From a checkpoint of a small transformer trained on Wikipedia.
Size: 15 layers, MLP 1280 tanh GELU, vocabulary 3179, 9.94M parameters.
Architecture: LayerNorm before each block, learned positions, biases, tied embeddings.
Training: a variant of Adam for these matrices, 221M tokens.
Each number is 128 + 32 x the weight over its row's rms, rounded and kept within 0 to 255. Layers, rows and columns count from 0. Numbers have three digits each. The size before them is the row's rms in percent of the matrix's.

# down: layer 3 MLP down (transposed), 1280x160, rms 0.0512, rows 1218-1279, columns 0-31
# up: layer 3 MLP up, 1280x160, rms 0.0781, rows 1219-1279, columns 0-31
down1218 114:131148149131124181052117139181129138156121094103173162127081069125122142057103158088140134090111
up1219 084:097087103138093107199180140077145119054149153164135114118117175152095132112119148141079136130106
down1219 126:147114136168141110114111123171125119164163094084154141142109034120116136077120161131128118144115
up1220 080:118143126161093125168154117068178119066132120166117118139115157100086124178126093133064133173081
down1220 122:136115146152122136108124135137160121161144112088159152134098021123112160106113154120137114162125
up1221 107:095096095112076123158154108073159112077154149171128097170163145125097120156130153165113126153107
down1221 129:142105144166118157152135150099138135080162100133130138146123127184173134161144176139105086187125
up1222 027:123154165088125109106145128142085142100098084128181097084135135103214149131136172045115115118126
down1222 013:127144124168113106146112150083127123145076140136091184143147099132098128164070072082077118111160
up1223 027:111163126115131127119088117137134129114120120117172129086116115119155106136123214094108094133111
down1223 012:127113176068147095156133154151188152183152120154073069136117068138078080010152135181205153136094
up1224 078:106153097157063102189174136080169150060126149196132095144110201127101122120154099118104131163089
down1224 131:110123147171137123138126128166125110173146114097156145130109045130119125092128151146126107142112
up1225 029:149086102123121139133149178136115141138160191119123124149151129134154061115183161058192155129155
down1225 012:133170137151204165132163131115078097125095112173149157111118186120157145128112083144084141126139
up1226 122:109102112153094127141173107067168090113121153213144122183133173144087149127105171152082120121087
down1226 100:138147160140124128113147115086159140110120108141167114135154109126139135104074136114136176110132
up1227 033:150082136118115122137132176131098125134165142110191126103133117115184106143151222115163114120125
down1227 012:091163162123177133134114149135161128111129082125096149162138109170067075054140088154116143168117
up1228 102:095139113155127143180170120079169107055145107165116100147111156125097152120140124117068138147082
down1228 100:135115109055154188103113160121159129180150118071161124118132063148128166112075146086173136136094
up1229 110:092107092148086139138165085058162103077149127177152111189120149133083134153116133121120135147075
down1229 118:080110175094128139140147169077194128094182156075126143147149130214155107106127202153086102184168
up1230 087:083136115143076116200153112086167094080117156197126097168141202132101165144108159124096140137091
down1230 110:101114156147111112156151124212132105149132151076137145162092059069099139111112131092137119131086
up1231 120:101063126184110112170162098124143112086140177135139104163126161138113121133123161142077133144134
down1231 149:186121127211130109112124155098182138169156118139158115118117102115156131118152195113087104181122
up1232 094:105076098132044110135143110087167106045168154169142103173153186142099131165139161154123152142113
down1232 137:107136129158046134134145160109156104068133098127106081127155168145151126135163158128146147154116
up1233 090:103119109122086139196150146085163109080157150194091131153136163135084134129093119133122145160113
down1233 120:125107134148122134122116112186138136145164149091145144145116037092111134112105102142150111127126
up1234 104:121128080161106124182160135098192111060139138180144078180138194121084151144128151145076139129088
down1234 095:119141166137143160085109135169117131161117098107168121124075081072125160085136116090177113111119
up1235 093:107080116144086156170138107077137108027142151175122082165181152140096139156137122159147117146130
down1235 133:132109137147140168169138150117157154067170117151142117126136191153165145163180128127112134175101
up1236 031:161118122101139121128082135138152139128216183128071125104186126115125139138120019159137151090154
down1236 014:097160103152127115142132137108133092131070143115086146117082160093096129159128167073091084122150
up1237 141:080136069147086135160153102072184105097148136179150102184146162158064132135124146143074138142069
down1237 070:133113108169079088100082202106149115111082132127143152110100150159109073078145136109119151116143
up1238 098:104094111130090126178183100083164133058143158192132110199155178147082131154138130147111113158087
down1238 103:134122146144082107108156109157128115115152108116163136173090084075113125113108103096128141114102
up1239 100:090117086143088077161165120084151107089143156166142100164159182161094132168142146173082123153081
down1239 107:173117146164120108082185119138108121147166147136133130143128053086097109079129124094152116124136
up1240 159:081126085152080133147189142083197110096129153144169106180158154180079116155083205163117129168079
down1240 063:121145159153144108136128169108122113152204117131083113100155129118151092140073087144136116142109
up1241 129:093092087129087117148159114086190084089140153168164109177141147132055148129146152167098124159079
down1241 097:122123193132101137127130170090188101074184106112133092146136140137136155143100175113045111216116
up1242 130:126099093151116097147174135085165063073139112174148103173135161163064152127123165120112154137113
down1242 091:130075207124172190122122176114148152104135122085121102115098132077141129117132149086092084093144
up1243 103:109070111116067112104148082090154155119165194167067097152147196106127133111099116123154142134128
down1243 081:154142089098162102123105120161135145164211184098143132155183127117154077084166185066102150164086
up1244 058:135121131185078160113155126136191098210080153165148120149120084178071116109121214139034174142120
down1244 052:093175094115129118184109165159119168073134078129110128159139167105104161118157120109113135118139
up1245 026:152157170123125103135109093132128131137163122118145111101108133121198203125111080171159157138147
down1245 011:071106112146197133121106186157108084094103188136189142138093105128091140128101158135097128150110
up1246 154:084124079159113131154161098102189105098134155169157109185149153160058138129095155166077150147111
down1246 067:085114155085136107052125167032134153165182111095125083134078155139173140124123176092080106176128
up1247 086:111122116125107149207155101091160125087133132193125128179135175155107162150118135111069119148096
down1247 115:141125143157121135119124119136143123145121090101171155144103081107128150151099182107134115149101
up1248 091:115056112160112109145115111054173103057152132156157095167169152169075134143126139180114113119079
down1248 132:108112127159126152145130133069153107107163124140102120146135178141140141117207123123157146155080
up1249 103:080071114123102141173142108087154126061139183153153087179180164140068137154128148152111154142133
down1249 134:168107131143111121158169142114192164106194144154120135110110142161154113147130148096103106175062
up1250 129:099122066138098139154144137082198146074127139186145122180163143127073168131129136140076170162058
down1250 096:119114081123140170135089121107142099095131162077107158182170136161121167093121188149137132142119
up1251 029:107126157130119123121150135108109142147044077132174155111135112144090109180199130155188121154143
down1251 013:106097100097113059175105147140165133098170174135119089114140147100151109084075073147121102084052
up1252 159:102130092141106095159155116066186107075134153170145095169168159145066158145103160149094148141085
down1252 080:128117107116114098156146122061159164093089177138131102166148103087127148110145189061114134105103
up1253 138:108098079162108106142170111098185079101139143166164122185119142133078129155113159157087158149099
down1253 098:110088166087075120086157167097147114091208122101149149161081112151145152129143084119131129189167
up1254 105:112147108127105096153158103084158114083150147167116118154160151154082120178134138124072133175090
down1254 094:119066144099144112054120127157141143138137128110118146115126099112119116092108097098144120090120
up1255 088:103044093109072135080159135087126133155126164156124112151133193142100125138132114114136147132078
down1255 052:141153164099133097087148138127112118096113083156187147121107143159093147107110131136066107117070
up1256 026:132110118110126093125092174138107166122132151124135121095172141108173200083136179166137142126139
down1256 012:130130088129154178113144106172124129189116124087138120161098048129074138117093192127074106124153
up1257 103:102151104109110113164175124064182097068134132165154116150142161128082154130091156145089140148085
down1257 104:141097116130115140134125109114120128138169151096123154133129075137122150090084150089148123111090
up1258 032:115098183138124177138119175133075154111163160119129103150097136110136151084180152120071134117121
down1258 014:101128103173146153092122170120125101195064053168144188165116133182144137138193169145112161165161
up1259 027:119112054139138197099116088122111165142152160143094131140139141141082109100054157112124147088142
down1259 012:115160134133114190136130123143137075109106074124154164092188130113165078177091138165084090208157
up1260 132:097130076160091127112163173082187108064171131160156088164168172122060150133118135159105143146062
down1260 121:117126176097118123090142128098181105122225124132112125100134094187135105113065174125072160146092
up1261 114:108076121123113103151128095063188069076112147187153100161142153164088140155120156165132128162099
down1261 110:122075150120117153115140152087202094092168132129147080133124216140138165152134139153112114162133
up1262 131:105099089149100137159152122089169102087140133189153110190129164128053138150116157140094129124093
down1262 095:156101181086098122109106134092195100098190151102132123140112144142152155110107180099088110139074
up1263 116:091094092169070126143142114089178115084129155177158109191149160165061128155100148163092158139081
down1263 110:187157145117142126087152164088165088112205116111131098140098123131128165160129126142096100164106
up1264 110:109101095155112114157157116081185096070121140178154090170156178160070144155127163156091130145110
down1264 099:168121153108158135049126158164141176134145095146139115134115080113137156106163111091123111093091
up1265 157:097124073155097122150163109105188094087132139170143113209134173135048167135128160157075148141066
down1265 049:146118159190176143089080073145162119115139179193121154131134129158103144155154158074104135119079
up1266 106:105157091160101119154156140076179066053149136168157115157136165145063153127151147144086154158068
down1266 108:125171120092144145084110137128124136119092115065118108128122114173139115082114171120163123124102
up1267 128:095114090143089115163163110077203095087115142170158106182147159168088127134119172150096157150089
down1267 071:110098156088105158120145133123138156115133126127165132141141159123188110134112156073123108139098
up1268 134:101121069153107141153152129087184111091137144157160101186133150142058132153132163178059158148090
down1268 065:128090114100164138113133129127119151125092150150110142153134145113138131103124134106147109094080
up1269 102:093083112176071123157133099091178100059122160178141119139186170126068154132144153161098106133115
down1269 141:142140179144097160110130171095179117105177135119148089135131148161163145166086172144066104163078
up1270 115:071059112134090136140151098075156104082148118187108098157147170111093146160107157161126130155113
down1270 136:108116209191098114100171189118194139074144145117158102126133138168134156117082162165102139127218
up1271 028:150071175113131049131144164137120131121094162122151144132147133148108145176177103142153144086117
down1271 013:143160075100143144146127130106116053133115147205018109109131128088139095076129116150133118131129
up1272 102:103078103145046136129141082064203117050147161162152061160154197145095124175113179179165118156087
down1272 135:097112166166060132157180160124189137099152182147099132129150153149120122126126115170141169117128
up1273 060:157109116177102121051132155143163143176131198168130097154102096159107170056108210142046134122122
down1273 042:079116139106129108159118171149099131056135084117154142147123100120129144183192115106141120163139
up1274 117:076065112147088125169136094081170100064159152196121105175161183129075129134102128169108115155104
down1274 129:112139161132127154143156175124212170076184114129127132121111162160153151119131115130099119205079
up1275 106:125131123147111141186163118093154103078148134201148112176118159100069182128130145137075171129065
down1275 100:113108130109104143107109094123149157178158144096162133141134105117123132121104132153208130121109
up1276 129:117136075144103102179154116102183088074131148157137113185147157154064130135126148157078127126092
down1276 084:132138137088156164114093114136133162144091138101166122142157146123121120123120100059122095109065
up1277 118:092081114138102107176155099087156087111135145176129098177127170148085161119124149171093131119132
down1277 121:155143223172095157089144133107200138119157149102198110126122157134121120154083129081122121133107
up1278 101:095090105132068152175141092099174083085138177186159093191123169117082140133097146160105133136085
down1278 089:124098189108096117105097146148091122191139167129136125142134040093116146073114094093153145090118
up1279 038:132102129149131114177142135123148167135097109144170118130186124128125210136075201137147164164110
down1279 044:090099091147124123126143138091137130102161137140144041131132126118105130133135107108130115112072